Each number is 128 + 32 x the weight over the matrix's rms, rounded and kept within 0 to 255. Layers, rows and columns count from 0. Numbers have three digits each.

# k: layer 16 attention key, 128x128, rms 0.116, rows 88-127, columns 0-127
# q: layer 16 attention query, 128x128, rms 0.11, rows 89-127, columns 0-127
# v: layer 16 attention value, 128x128, rms 0.151, rows 64-76, columns 0-127
# o: layer 16 attention output (transposed), 128x128, rms 0.283, rows 64-76, columns 0-127
k88:109092131137152124092106147120148138084160094157119159104074119120149118062154126090120153157164160153124109127135134159133139129138133114094161144108095124150109119121089118166180146121115114121115129116093125147117140165124139120102168144160090160165128171134110130107166110089138129080167140102163167134124132138125125139073077147098109127113169128150125127114116170140098072108086
q89:151155094098127115081084113136125079119155090129126109104136106100149089102103096131164177123159147119160124127146119141111106178122125139135089121153157126100087138109176112124148130151144112138137144159137126117127090128132106168109145133101130164146130126143114083159106140097147119134137125161110133151112147108169172118125151126119149136138109113150129124128125156163113133083130
k89:102114113138121114118137152128114176139140160110134155149128139106143140130145109127095113158103117141112150116126128079130106103180147129130177100105107112116141133134110122163094099122139166117095178118124157116158134090120129097142090117185137122136113109099128099156184114141131101133149128146168112190099148167141120109133123066123111131151110117138155114126160141086175120093108
q90:105142109160133154146112155144116123127108128137075122126127189109120125124169141149119136113150085103179101179137143100121126118130096168104104136147115144109154126127122121116157099113111118108135124100098136156122132118139113115156133109097117115128168135127130141102144124161116115108116144090162153138126120137152141089149124108115138148118113123165150126124104117142115163128149
k90:153075102112147071139083149152178145097140099140181118111168124095140139144117078099110135132135110142115166116138140141126087112102127130138145132121119106137116128123128119121148120157118115087109145131141151158154130155153094136125138105172127176125118168125149106132138119087149132120100118169147140104125142139125164093118110118100109128106113173144159133124124092123140113163150
q91:136110122128137104112122118151129145125144118146149127136146095136112143146153105108109105137098131151135147138115108092131127129150132116152151142138124113134111126134126133146129160124144154122130128123146122143139109130129129123144122156133088148146106125146116138140113125108140122134124118114103118107146137115146116143119142116140110108126143131115137109144145131126111129122095
k91:128191147123114164120124124095126110126120135117082133115104120136121139109142154134187115115114151123143110125115140151101143150118147135090133133133175117125141115118139160149135122146123104137135123119114153109122142107092138135133150156111140127100102125130093118124137139145104132129126153102129161129107118117149124126116123137149146111106117103114117153135092177117118140127115
q92:126100142109125148122140108084116168123117112111127115148089096119145145127126148140140136119164094170100131082142117138132124121152146121120111111120141119106124124170137124120127120137140129125114155144143137115140139142117106141096128144118133119123150091159123103154117123144115139104145130116149132124111135147114105130141091149138176116118138117109132117160140110118180082142145
k92:120153134137087153144137132189103121139148161092120123136156121148118107127122152134131116110125150131170112103197105119162153129112140111119150144161113161136094113106135124113107139124133118146123150123119075113124124088149140136157134087122122084146133142149142115131117094099114155121152126105137107121118140107097142129106128123129115149123147139130142116125147114159160098127110
q93:138126156122133143157118119150136094104132133172166106131107099118133128134106131111079084144104158148153150109121128115140139136170143131110145157150133129097118155114134125091119150150132150166174151128096128131112133133110144116089115118143121134138109109125127155146134133126103137119103140114103128108135103119070150124129107122120119128123123103145099126118143138132162139135137
k93:134096117139138115120106115129132129133120110102127170144106134144093133086149180140137107125169087087120109123090152134113132107046144113113145125130112154162128122128165156148130137129130116121119087150152154110138140086177132135139172130092137136089122152098116131105094132153175119121098117102158110146104140121136135149132134105152141124154150099098132118172136131148102140155121
q94:134119145142159116144133138139141112131120106161124137112107155126112106104132149135133115144134135113111155128125097114117135109131121148116106123106113119149121101105114160106132139152130123131131126131100144147094133102134122132145140105118145147130139142103135154125180107135114144124113100119130146103113133127124123096129155130140142124133117163127133141111156119165152144119141
k94:109088135145120127154104143125105147098136116126147147133106134110125175154158116130127120136152141138154093141143143176097133132116143083135121143151118138088139162112121109135126150123122121138127110129146119172111136148150160129130164128124136126136154143106161124119159163099134093146122145086141131104103117112121120148115111107134132115133117117130124089103120123081107157129108
q95:094128146158170128138118152116136142125106121130078159110115101118142154121115102113153159121146103104124085115126162099105153085125123137130099128147102132117130107139114132142105131163197129145121147132165120115116120139097101163108159131109125086077135120127131152108175149123131157099118115109119123136123146134102127147095122141152169124125144114126166124143147137116112106130124
k95:149105138110167108159153161144123117118115115142107105127126153189111149114148128160141121115096170143191163134169110130118137176117145123133164166175141168110131140149119137094099149101081130100101125109114114131115100115138130108136125129165159126140134145143114119153112123127115113088134099109075152139146110075148120092127116092088074144114118123143097119107111130136179134145113
q96:119111122104108151106130123132105125139119095120150099121131069154160132151145119125126133115160127137134120132130137116120132147104161124140132108124139103105113139152133129144138123128127143123111155140150138113155135149120106155102144146130111147124132095152122088108091140106115151140141144120116119108144134131125127149147129122148145138132135111102121098136135134128127123133135
k96:098185129112102126141119137132134110143149168099095157152155157161122120086118164120121113098085150146118158124132101103159114125159113134116172137115102124139123118148155114106113136148126119134155144118104135109145128090118103101140091125147130134085101127160116142141142102132146124102152133143115133137112122141132131123154117123119120131118173120121140146141135120130167098099134
q97:137154092120132164118140147128104129153136146078098166109149142142098126106119102105160163117108113137110089151130139165103150112124174119141095152137153162118148134165152126110094112156121110073114127130145107130130138143139163110151130151140150129151118066128105128170136146113155090151137101142108079124106158123148133119128103120146117102124114116113121127148126138134114120119158
k97:140182152064079116122109136125054141087103131140167102134136107127145127138099080161102153152124139172146120149112153100182120188096136133161129090126187139117137142115142137110104089106129148135145167141123126124112093133144062104146124144173123137145101126123155128149103137101091149126114155137161128125141083128124120144186128154097152123134112176126106155113190122079122123110124
q98:113168084117145168120101109139109129131140161148109127138142173143103140140111078150138179157138091142089092153150135108155102102103118117134161152107153163141129131171147111117103116080123107096098083127152126160141131116173158103146143154124137142144129111112103142133097136110148128136118151099138140129109086151143144139142157100106148122134113144156135119108115132131083110099119
k98:208137103096109120132125144095115144138095122168093128104149061098162123118135125121123136079172144140132121110146116143156112145134098133156091120131189109138129094135124103108152114135114159080159200111161141159104117164129147132151105168142139159110142134144173115141149099119063143123113141139125102115145143126109107111122126135096130111160117151137098112107100136136122105117130
q99:132135149141150103115138140129116128183106125108149147158108134112133146131135102135141146115116114128112138104117141125101163111148171109146115112113125134130129149132108136140120119137146135151164123127115138111143136162115120161138129131159102155099087143096110132134117130125126128144128121138095143121128113111113113133136126129138111144127174139084133133119101109100128155144117
k99:120126120133139147135095124143103118100123099125106151127096147133127108127140162116107128134082147121149142135128103129147150145160104137177110161155112111121123137122108157110150118082114107122124140129116151168118117114106172085139117152097128131128145156159147143142110141125111142114138119103111198128130126124136122134104106139119113107100155075113112117147169155136123143136150
q100:123146130084151154107124123156122115132124137147125124101100120135169099156120096121148154101103118092138162139120123121108135117117132133115131093140135174119145114116159115129105116131103123118136142115143143149109153126119135143141129138114135162150118139127142103133081147104139117128136149158124107134142114135107145108133188109143127130126128160143109126090126147149137148096126
k100:063139108128130149159140117119124117122134094150122152124132115098151147123103158144121141157117142119101122116124132099125119109137119138173119118106116091112128100139145100137124108136091111132132139108089142142152160174121151122102086161133129150106119107157170148124135100136141160136127185103133116128147112123129077138153124134128123114180153066147159114158172139094157126125105
q101:099120128110150129147112159157140127088107138165121103120096143143118100122102137116087130160117173094125116146128148154136102112109101127117159121119138148125119095099127117128100133135131103175121121132152146135124129091125107107132121118143106140114127153140137149107152124162136148092135151131144140105127148159096155148160180149103128119111122128146126139135099117134133114131135
k101:146135138210132115118166084113132138148153104089118161102142118100134124132098093157149103124142117097098127103123125127102155107141155143142106119123171113121162113144118123125136176134128108094138067112128111147146129149138175141084121103108174141126121085127111140112133146119159127156114135126100104150149133170117133119111133106135106141126088105128139151145165095137130151152149
q102:158116122116113139111105112156147082147135127160138133111101110148123100147096107150089107139144155121106137155143130067118120140114121162144162106132125106121120136121110138150136146157140147144126106128083145129101151127150158130089120153161117132120088142104116174136131139131126160155106146106086127117128101126135141111148144097136112106146134144120132120110134160146075177146143
k102:148090115117142095118129149099160142098126117189115153135127138105157149086130153104117105102118139112146131131132135134130097119125111114108099137143120104148119148173136132136153144085123170122153114087167172184107098134128108091161132149101152183112150117126135104153138124150167088128094133135130125129113148140138092198101104118136133136152177068106105129125098138104119118078137
q103:178132126102128163115110087145148089129152086102170148094153114143153158121103144096186145120105126097091113093117095156131084139119126128124144121149152109125123146094136141120083140127148112121139153168149097115116157138112134125089156090152151128142152120151163129126137181081155145130138119153100099128109129120123153129078172138114108148116074134133122115134143131155144093090122
k103:105143114124134155119114123110085130135128130114076105148132154149113124179115155151065151134162134108102159172133139056079103162133122137130159129146101127144177122148118100137110143062100142177108106101120102107122124145135115123132110127138099115141119103177111191177087115153120131118105100137122109135149145113166122120214168133093140138130116124145134145146127127113149122105107
q104:149127159157143107117138141174103127141135122132139104149154143134142129154132121118108150116123136136121089124094128108106117148112131130145161132109124117134140109109083122131133134104089133094160094127103106099084106126151138140143109119124137152122096149105133152131174134106142141166135144094127164146149121141125131120153118134104094110130134159091138161097128160118108167114078
k104:136152102147144143144133136108180114100141142151117123144119134129124113148130079110138130117150107117135150130101128156105097092163042133124118117129160140125121137107145108140137168101114156103125087142140145166169117143083118140106100151147142150155146131109143082116070196156123116122125113185122159105165106082141145164112140153124152103117149109117122129117158136085110121125119
q105:134073121134114110120136109096111137155077124106142108129129129135121145147136163140129123115146090142118101130150152142127132112168147124106144114133148114066123111145130149151138103115120109101108110103139135134097118150136088121148128145100088165132138107148130134143154122143134156145153152093134147105151143134162130098142098127115151140153146138117141122137109124108149133139156
k105:123159124137120142125090162191125139084175155120133152103171186124148136124137093132129158113094157145112126139157101167125102104080122116147130148125092106136124136074157101124162148120130117086110125109148122100128114110134110148128161114114168076108125138157142133125111113089128131087131128175147150133154135129105137143112110129169104098116140126107157140169148102158118127104147
q106:122117123121121120093150148125129124149125153175120114131152075144098110126126123112096100114118147121129113141143101116145159138129113119145134142122119084107124139122071143146144133148139159140111128099087101127105121158146143176130131139153104147119139151084112150110137144143136149140121134117071161126156126127094125143132147125117084102127120127078156129141163132142100158146152
k106:138157120102120132158155127118130126076093131137078151123118172134110157120126145147115092169103174113165142132087163124090161106117130109084140144112118113154133179138151159143101141118130129123168099106088171168124102069115124111108126133141120141100138162139123138126127128117144097121131161135147185150119121126171089139128135077131130112143157124143119141132052167121091137119129
q107:125163131154129142142116133144139109130105120147109125139134127123119118136153122150112130160171122119163124137116123073124147111145121131125160139128123143136111146128161147107132147126106125163101126115152130148163105120118129131129147112128124100123086156122122129136105107121139104121111136121112153134125098137145120134139113102146119128117147119113122116140111150090097155121117
k107:135111166107156111131120125106146151125150066168130129109120103113171147075123160119115120075096117136134126121126121142165099205124137149130141143108140118126132084135134167108161122135129128126132129103142167165115154146106112104130105132124126170133099138132107094106146171150119147131133100149137102143141186150116123115106109156131110117126117122129133119124151099153145102117122
q108:111141134115148130115103102112158100117135102136109141109102144129109117089083110136138157120118090130120137115148140134094138127125110149138074131140128152110176132139145141142124162165147129121133158105111154126123165141112143112118128107149139095124154146127115107095139148152120157096120138128102118144085125128102163131133150137147123112116144099151120143146130134135160139130151
k108:166107109138108065109129141146114104112119136171166125110142119116146108117147144170123099146153181136144140093132135073161116126131154096117151118136127140125094133108086119127081105091129159131122136110158124162106135157146151109173130109150126144124151142091174121179153114102139094113128124127114132131121119125168128121112098078117129157158127144136119093125149100126138108140143
q109:170143150139129108105105087131107125123152074123132090145136140122132124128173082152123110099154129145130132122132103134093132142118124147150116107116126087146115120127127127152139150105100157074157128111098172145136133142134101134157126125104114144162143107129157083133125096100110145158132117113164144122106148091179140129139137106138129147123102145115165122109153135143126144095118
k109:113155110101107082141091168135139087117104150130124125123129149127108102133164122111153131138151118156130136102164128158136117115170093122080150133104138137103128123114117123148111131124143119113112179126143135126137169114089145151154121120125131138130138156117116134131177178113099108150135117132135148114117118118142160137123109115087156139134137147147121153156104121095111094112092
q110:148135109115110153102123150146140149101173095142120099147141131132102142123147119116113139136124130132132134138135100165139082118143088119129166124137179093131099101102121120135119149133157080161121118155155123113140127113147106135151120151104112124136151121142127140144107141119154128124140141109136116121133121151178137137127157132101132130110097139150146118173111095134142101114105
k110:155122137160121144136114105101114139145140108106081122134156116146134144159135088123133124125153095107115089126148145139116137121128181147104136157138152107103145126122090162129136147103136127115126147116109120151118129158144139136126150097133122120133102097148107115147141129113123109145131111126139103130139161154103160137113118128095156119108080153122153157105114136157139107137124
q111:138139128142129161124169155141111153166113164147138124150127141134116161101147129121136132124115128119100163125121096116150163106157134125147149102127111149153109130133096137104130127130124121129115092125154109107136125102116133161168114142099099124108114124098138149129087124103134121118117139132133110106148104129105093119110142128109150144104153143118150150115108101107134138127127
k111:136126170135160166169109135137124142146109066123102119128123117110104138143126146092141149122103097105132127117114129170114148126111129135124122162155132102087141141133138182146145133120124120114143139128095101164105132130125162112129141112101107154135158152174146178095125122144110141128169142100129145117113121126106127130102088158114122087150129089117098074114124175149141113133106
q112:119137126107120136171121096105118089145151102107141139161115145103146099138154140151140139137149107145089165106118119109146131146118075115128123127106126127127129111120127123107126144141151132136094154127127137151160119141118129120141123105110135112155156141143131116097081075139090135094140122134170155164149134136152123118155119124119104115122122124142096104133129160139152146145145
k112:127114126153093106133153146114173108128156142119170095153134136149121110150123138094129120104122114107129113167140106143108134118142154134168119164112099087089126150110097097121127094151148118128128151127179125128138153158129116136156170124090106108119148137120141118134135192139151123116148087109150118113144171134091110155085113106173139111108117150100140127147121076106140137104126
q113:088139136113153121147121118124109117127135145149104088075144089139144125163107100118123151130142146133116136129114145131112153105110106099128127120119122111128101125125159109120121137117145147128119140138154130124092134135175130160137141147134155156107126136111109123107094130099155166096144152163130118135133126149103150156149134105138136123146121137108143113116176130121114117127149
k113:154139108114130144137178132134095136104120144156134177144101122166118150104142154142170148126109174129129122102130124183144158146137090113131149133095138169084133110144120078117116134143127106102148131071112138119101111129097141135124117147136116101093118112133144119119152146133125095149141165108125143165159082137142089131116130087103108119164164076127134099098112144134138143132098
q114:144125146144124102099117114109126113104160131102113121157137137137117121134105130116105128126164137105133119095120122140122139153141104155127118134131129125090129110111123138163122179134153142121148139100120163112118119112119102118141078121106123101132147121151120105122133111123106180129137150144124132125125132104181150143138140114146118129123126117128155124157123129095113139133121
k114:144138104127161082098114154137197122143092121167162136114157149152135077081165099154136113139118126122135131105148112131112098067136165110087153133132106124129105136109122150151113124096133151076127148136161130161140130104133114137144107091150112153108130141130080120142165201156143110097120104137126089172146133147145127115087112139112129125117098150119127144091092133134160116139158
q115:127112159148173128154130172148113128109095104162131103106100138129143128123113131126116161140179150122144097141143156098136099113092139149137166131121114165110152108109101125094097127088118113154118105124127143133116101103116118140138142117120119131102136131151104140087171154145149149119133134069115170105156128164065127120144184158120148131127130125118116144106124115110125142134101
k115:106131113165149117120150162120137139143139146100112148138137121129116139117120106126123122129163134133144144096107113177109099134174133148143145119104176147142107134103132113127120187136097149094139069151137104164147151147130149107082147112171151154128146153118140128123103104121092131092115104142101141151116117097122155100111125085067106130115146108128135118101188133142126114093131
q116:137117161165125088133144111134165135114115114151132105130119117122109109108126174109108111115124162134152135111158116142138111131122125148149125135150117087131127133089094137126161117145122111138151116127083138125110116124133137124111111099143143084107124126117152147133207127146134125149129095122144116132134151107112118130113116153128123129118122124107119184103152115133124123130122
k116:123111131144147117134132121125135126147126128112142125155091137125117130136136113148121131134135103119151134142112165147111110108132097112098118127129108148131123158142118156153104169106128145160100058144121135123114129135110151127126145111161126114171150133092103112107091127127130107136116112148124145131095134114143157128119122114129153172136129135113122139133105121140116125125143
q117:141138172159167126142118162135122061129118077155106123114132147095129138137130109100138120135157122074182088124139100124087107164078120120081114155121114109128106106099113138138089128109101160124114144103090140164143131146128109148155170063118120154148145174095164090097168128137092128134113104151133184108100154101128118120131210129142101142119109148126150149108170160161104154098130
k117:082095122130142104121122136083118137126159111099114148112090156097110120130128127145107117150149188148108141140116131105100120134182097141137154113098093120101168137131119126162117162115103085095151106123086170158171128129095146113082138159175158149122116159139127184146178172110135148125146137109135137136132164121158114088153145084100118120094083161152128117128126108042103111112134
q118:150145135116149131129125147133136145117132118109118074133110098103121130133186124119121151083153127143203124124141111135155102139114132133141131117109128135139133154124147089121125132116097156123153169135144149126159142142127113147120138137109123102125185112169136096135047139133140097089150128135164123146138130108126127118131136127143126134099098095114134107134137127123128156141106
k118:091158089118124123150140133112135116131122113090129113147159114138128100146116124130119165166148121111111109110151145081127108162181130169118172100110121143134070097146114185105089125144125118151130135078079123110167144137105099143088129093149085140122097136138097122145116100110091190126145137143140166158111142156132138112125151103072143146108142146141175163156148142144149102145106
q119:115103151097109123096135120127085156136117123125166165136136122154127132129099179136137107155124122146092147101112062084118138155152149113112097134111134139128113143131098169119142102138138112156175133105089123160134107100107136134139125110148100175137136127140098146144156125175162126119134134107087172099139126142101087106149147151123113126108154158113097132141109095133166130113123
k119:117175117183094221114083116156096151083135146128125158148131123080106123123131142095079108120131171105158123122148139123092185102098167073157123125162124124159121159109133087145132123121091090137131072149120120156140168136136168163100130133147120129147126177128139112075135143104097098138149115126150150095096147107122143112128122163154121106095148097160135142117159145109100128129106
q120:138160117112160171124129181133085138117154130182129139131140124150130127144148077114113115135103169100147144137131142099144104115143151125140164119114155106132140150095075097104102163122167112153130143124118123179140116113117132117132143105107111096130123124112111141103142166126070126153124096098104147100154096139124129150110149115140132100129110102114139110138132126143138134127110
k120:110142118106144097176131119069153112125053122150079100139160120153120151099131122130083081150161095129140125152150096110110115132130150144126123198151164113128146106149123148100099140130129148130127137191133174137137130148118144131108132148153164178108102114125096150138132131146124130105108152095149122144103142119116133122152130120089126137139093131131112137115099137131087154136146
q121:130159128122152102104068109114134102122138070151127130110116120135086081104126096174153122120096192092154134105134133135097198133130129095132091106128158139129121150123131128158126169161152082140135179073145147175135113113130103138133143101127142088117113187096142100132158095161111141103096112124135160135116161098135152164124128137128159133102099107146111146099102122118192142129136
k121:100146155139134085114140114131108109124123164180135102099146131083154120076159143146147100163102115127095107133164088107124130089161165099146116151138140125098157097142099110126045098115158106125130094121121172088138155180114178094130074130137154164106125116097133119133178149145150118148190082171110124165116159175161173120141143084097105166158094157154112164155158079108046143106128
q122:158124105122145164098104136145126128114132137179146095152119118109119158140104079152127140116137144126143123127133119149128124155124168128106136121095152144103100105153132127135104109122092132097122095123141158093102119154174130176116140137134130174135089096079113100168160096090133123190082162100149135132111079132126156114121132133119165111129101170145131122101132149165120123090095
k122:114122107095098134114104124113157153169128155114063121131131124102128113119192109139126094121149107165133110107131112174167139085142055118129127084168154142154134121118168143136130172110161127082148188118096141152136125076136130109161112145130158124121162145115165134153132144118131117111158151134117105122116134097127115180114139128087124106177146110121095119139142159120132062137119
q123:119111117156140086129141146101144156112127123133129164132136119150130128134094130112125142143102141129087118144140154125114125085107143115143156157122135124146159115127085137137103144127156100163097106131131102116131137126109147117138132139147143116117095173141087147118176156153137139133118109094074143117150128144109115141118147134134114100150163135099105137152132116100122113155083
k123:138152152137141145105142108110127106135123136143091137114109109167139185108123123144156102132161160137166107138110116128128120148159163146134103151135174126141108133092131127114127144123105168142166080154146128145100114143124150082104122153125145126132146092114134112152095104135118134100109124102107119132143092093132116125125147139147127124093127124122108115085120143141092154126152
q124:104168141111123155114110118149152104120131110142131144139125174109100130119120099116135156133109074117155118122137093156135101132122112118119109121138144156129127113119178118113124132150110108117148137138118135119142135128137125119140146078116141134163144103117146104130138121091102120146130131160141098162075124103147135130132154140130113136124136146148129137107113125167107141074135
k124:137092129145115126148128117101097122125151103109153141121102107085144085139154125164091129111144119147098170148120151094145110134112101104162110099108104107104137106142077127132126127115120140123090181133137144156117141165124155152144098150154122130140113127117146120145165129127145111117136150123120133076140162161171120108116103123130149129137068174139153118156150097100171114134157
q125:122104123145090126139090122126146146122120102130116141148140123061143155140135114131129132126135102176142113131130103125129128133134104146102131109146099122140071124163153116143161124140118132106119137157133130068149115143128107148111155137077130152121144120121117126146129118135104134119094147114169151153088147131151118122145090131085194130144136143140167120129131110151100140108139
k125:158114176136130165144162144166141157160171134100140143113117129146121127124133118113166127075142106129140138152178110136135149123112111121098119139132126160117115119143131126122130150123137140118102175091116115115096088086123127150160128137069144115150115125110175098100144088135163110088175106143138125073126162118145147095082124102131123124089107139104140107144120109119167118113100
q126:114115102153144081148157145141140126153121138169130146128137165108107116109173109129130109143107124135140118138122138131124149132126150124126130129129107134133123157146102129130157159105119156107090119109119118109135141159125134123141166115130114129125129177103110128113153130139077096139120117120122171099121105115119133104148124120109118094158144124096120142115116111121146147138131
k126:155130160120110121128116101104139108113126118113101155090081119123125136126112144124159103154139147136139146147070105097142106107151083153110126142117119120140158097085136122162146116168135134142134141177142131129123094084112135096145114117110135142122150161108168159145129116107163155106108169135173138129087113140124138108105115110162129112105130140105130093138139172117102168144150
q127:139109127106164119117118139132111179147135101108146122123110142148114126116146089163127129112124130134141139148121139130136143112128153118143118117100127103136142116123125091147123150146135134138134140123139136138123127123123106127143131137077111138119182121155108140117121120131130144120121114110124127135142126103145143119124141124154137101107128118128145093138133124135123136137141
k127:120147103144107129123103152119114105086085136150134125115151152144129104150142103089170144143142145140136106136173095147119109142152145116132151137161164131121092112117093141087111133123132145096116144090148122121132127136128134132118137118149127125099125125134124112167144129101129114107155141116112174112132118141147137161112126110106135133125142154137115162117122125114096143145135
v64:137186156124112172116080097131146149162185132073142136138072148131126122169084127160050105105220121142112106126153093123131133098134132182102078102087141124072125150107111165118139119100087153124116138116113131141062084135122151096082166140144140155159184147167140132109122154170115064098077127132107112141155111136094187142092155144135080130182089100165173187106144096127120108148177
o64:142197153098138154093113090136127135143136221122164123158119155079135131124125136074088139146123141096092124123154104148093156068143124161090116083103154107148120088143155095103120149056121120153090153169115161099135086172115118133105123083159134185151144137125098150118129180195121106138105148093086139122128147138149140169130165159180138093162165177191169173155133102126086083192197
v65:122181098079138099108114127141145134105112085113077150124111149093093120142130107151165208137104111081091085106155229170079091138114061109188142225081184143134099155169100082165079120113137143156085135226149120146102134123132182156132096157160182090141105124103085145125163145097113160155131128152143125125155123107090097157152146110104083083099122153112142158098126103171150084090167
o65:118127109085104159123193182135128122143165069093168130152031090134147139124112069112117173066112101106111102109067098142124180123121106147143144156083157115165177155148086124145143102164122141164158112165133099171130089094233149079118077194096144155110213109128125122184163090120144140126105210099110114071155090117152137149203092173121102097120127185068152120139101157144092145098130
v66:107116070086171096104123166083186142150187108132177161135090103121155110168121087075116124139089171129163097069123107189090112154130215126122069071128180098163163137201153135085132100127140112107201146109089109124159162131125096114133075126069111160160108086142121157102129151030128138096122122122133114103168135048110166168179137152091173136173160129133113200153161120094070149148111
o66:148165175110157117085108124117111093145078159175163131144124081120164169165173135124163101118140152122160112112150124123109133160144128148088193115140096157172107164172105126158070092095108122144168152093048118151147108123090104147157103143173087114085064209062153145109113122128131207202056170117126162142167156139093157117111083143112050154151161095113181114088131184228103174105118
v67:153152126069091152133128121072174137128177101082121181198081140107078150195151041100101179098175086159125107124195084150105126198152093155081124200145085112124156131107130139132178154162125082093081128169171115210112147095125153111115075123159133119115106148122088058112114072085111152139126166187133084124142145102177142093134098157072102087131116174182123079129167168174130130115179
o67:111124165071139163078097152135099143186122157076130092080130136210154194185131052147141208100117119081109085125113148129168090115165149136067110151146199070150100110078174117093177110111117122114092072171109161240113098132142107130123136163102163230104124130155159199195102134128161177151071136133116135029092079097134127156145102080101132148189143153168119148119143173120165153123143
v68:112085133128109102116124144149130158147151090070155162129187153110134150131122171128089112167157127098142141149158121175137086191114180130061129172117061138131127090190087097147131105101135125149090122103089136149098156084083104096124075122189068152128086192176104192144146177183110105129056161111157124103143085189126113119110115102157101173168117101131103148133162129082129086110136
o68:134155167152153077074113131175148107146187175067115135188180111129084092098113110122151123169131134164116154168159121184111144137172093117073143146154115146081092171102052146133130164113088167086118204180090143106124161103126144150087161165160150151170101142156188105158064138112128149095141184163141138180141092125151134101120159079162157117138158187144141133170102097087094178122134
v69:027110139082144121147135059112129163111121165161094121164096037163134136168097179139141130132126078109179127146123193125156166103141137101116139103117089147109181148148158165118186076156170107078130124103109164098151131085128152110122152145129184107114093099198127173141104090054158102197177143141115125106121117107142119092115165135084131110162089117113128167134103131112136131148141
o69:129138110131142122171108107055068134127149126156135111165099114083146134170074166132160098144168153163136149107176132117174199175138104139128119131094116116169137113112082184148119129149129142123119130140076206128145093141188089176145175104107048122156182076111104155135093177145163101188149104136103191097098100095077127133151151101117124152106120107151113158169184162173116137096141
v70:147105108140145189078129054151174118104179111133101086133131123126057146130141143091142144095190126169129128154142134197083070119164156205131190130092102169160108120131118100147112120019088148173149156140112149141129072147141141131092082164132133087182149093153020115091169176103113139129155155191137184148084109113078137128137168103085106061099134109088140080103144134115122113111124
o70:137127127133116171071090111126110169102106100119106163086119129133112127198072106093153179076081105140070119169157126185167164072115170085091167084112147118128124147131151139103097159055102162132129105073181095122211111133120098108121097138085104129070176066149136038194153112090156143175170181152088139132152154159137095124145118126135084114115117135115105117140103115138044171111226
v71:089113218179108091092205119116139118141141180130148141095055085127168101130136171092125122100149174159100137098145158131100180193114188154140165170156113095160187095070110140077104123157116083190172110066117099109125139116177034143157115115173120108160187087145138105097154099142105125084098180049121086097094040097111185098200151120145131070141148155111164134148191079093080150144160
o71:145148149112154086090106039111132078144126102185140184159078140135153100120146143084108179109121106106109166143168125162084126178165096155167134121128123097076122144167139128064052090114124121102068191063132101156177116195140184181171064124164167072142107135156038077171122106121107176167144074156172039185086093140106163127112135057184088144088110058111121133125179148107188097067142
v72:104177131130140085110150139072133105106107142066150078156127101148119151123131144088150173114087102119194146176116135112057095097130095106097201057106098107166149179089121078169101101170155132170163105186169133145157135120205172113096094157131136096074128102091144140152126138177075141093109114144154155127098154183120076106144094226108164154137161094143139148106056198135085105156136
o72:160144149112124107216141165089082156114133126177065134104163175197161141154130193129161139092131181172091164124107202122107103137132112143062147124141157097144172150107140144081116132205183139141173136123177110143125144110168181055148074150119095140200188101119185124121140106112101122165077119151145161132171143125061138100101153168082138116153075121100113164099060131118063153127153
v73:142156159166177085127165135109128130148075138048180118192120088124099174163129154059149116124107121149135122196134124126166131204082056167117185144165065137121138117169129078146082149110135094056117132084039125117081111113081123142101110190111089130140114164165162161124117090140147146125139143136100117151136077140061182123124119138143183136092092122069151133096132144165109164162113
o73:140168126147140088139135114142138116118157144109069129172108136134098110164148109109073178057162063125123092150145135154116135160115140104086208201102131104108060142134131100105156129147083039113229207101167117134138171189132113172132138107107101132110183103072146100139087168123125143116203150149231120145079150124096077133151183095105149109155112075110130154125142136141115139157141
v74:145070102094163152118181139142156107134157058093157107199198120133233174101107153122101133210113097145125092155101125165125103145108112071143141139109159121116122082057122156100145085124124182084084138164085107126113146088157120097144157158125105144112140165078149094130099102175057115118143137145115111046127126186094141131178145148111134181141143122088114176161159179093100185128080
o74:185085159141180089106189182121108125104128124188126124150181137176106186160163155124139130113110122132099116159147097105119132091143122093142174135110156132131108123064017135122111146099041108125142100136137142128107097112070213109143108127175103081109074150060085191128129110154117148121116081146173180124155093125132119141147144156154185112161095112090117165114124092097088119103121
v75:129135093105138114059143107151055144137121110105164147146128153118137114141094162163143138174116099183167100080182094070126219114126125203152153140128117113111084137196088187097128118135130111188109116149076146102131158134161185145096112118087196118043068142108191084137090130107098115105210181153076103068102121145096099186111135146179133130148158069194109132140058111156102130090130
o75:163082149084116086092117205074162189065142086187145162197087055092159157036130118173133190118127169177105138148101174128144156099111106146090136159137173078144123103166150107110108134187119145060137124164091150117091130148179140149143101060126138104069152092127106186092118164131103162088094099135038163141126116148102127110120183159164111106114172087112078136167116097118158175190103
v76:062138142100124163204133085131076057088200096139120167101116140176147165170097137153085150156135140155145153060130123072154155165125093077104101120167132136169074140084199074181102117103157140089147112091166120179106081171120093079086113066197149133161199104187142156083116150139092163144109110098146160167145109152151132084106110181137112112082078104117124083127114168161117131139153
o76:064138098109132140156088121121124106193150171147149088106144141142100106134144183086104087143124094167093115078135111218060118137150132156100120150091136155150111155119133104134165140137106164107071085133165134110101130140138116131097162107118148108147134116164139145169110197109106134163103038148163122099112204069116060107170116105148116139142043139165219156082072173129156095146135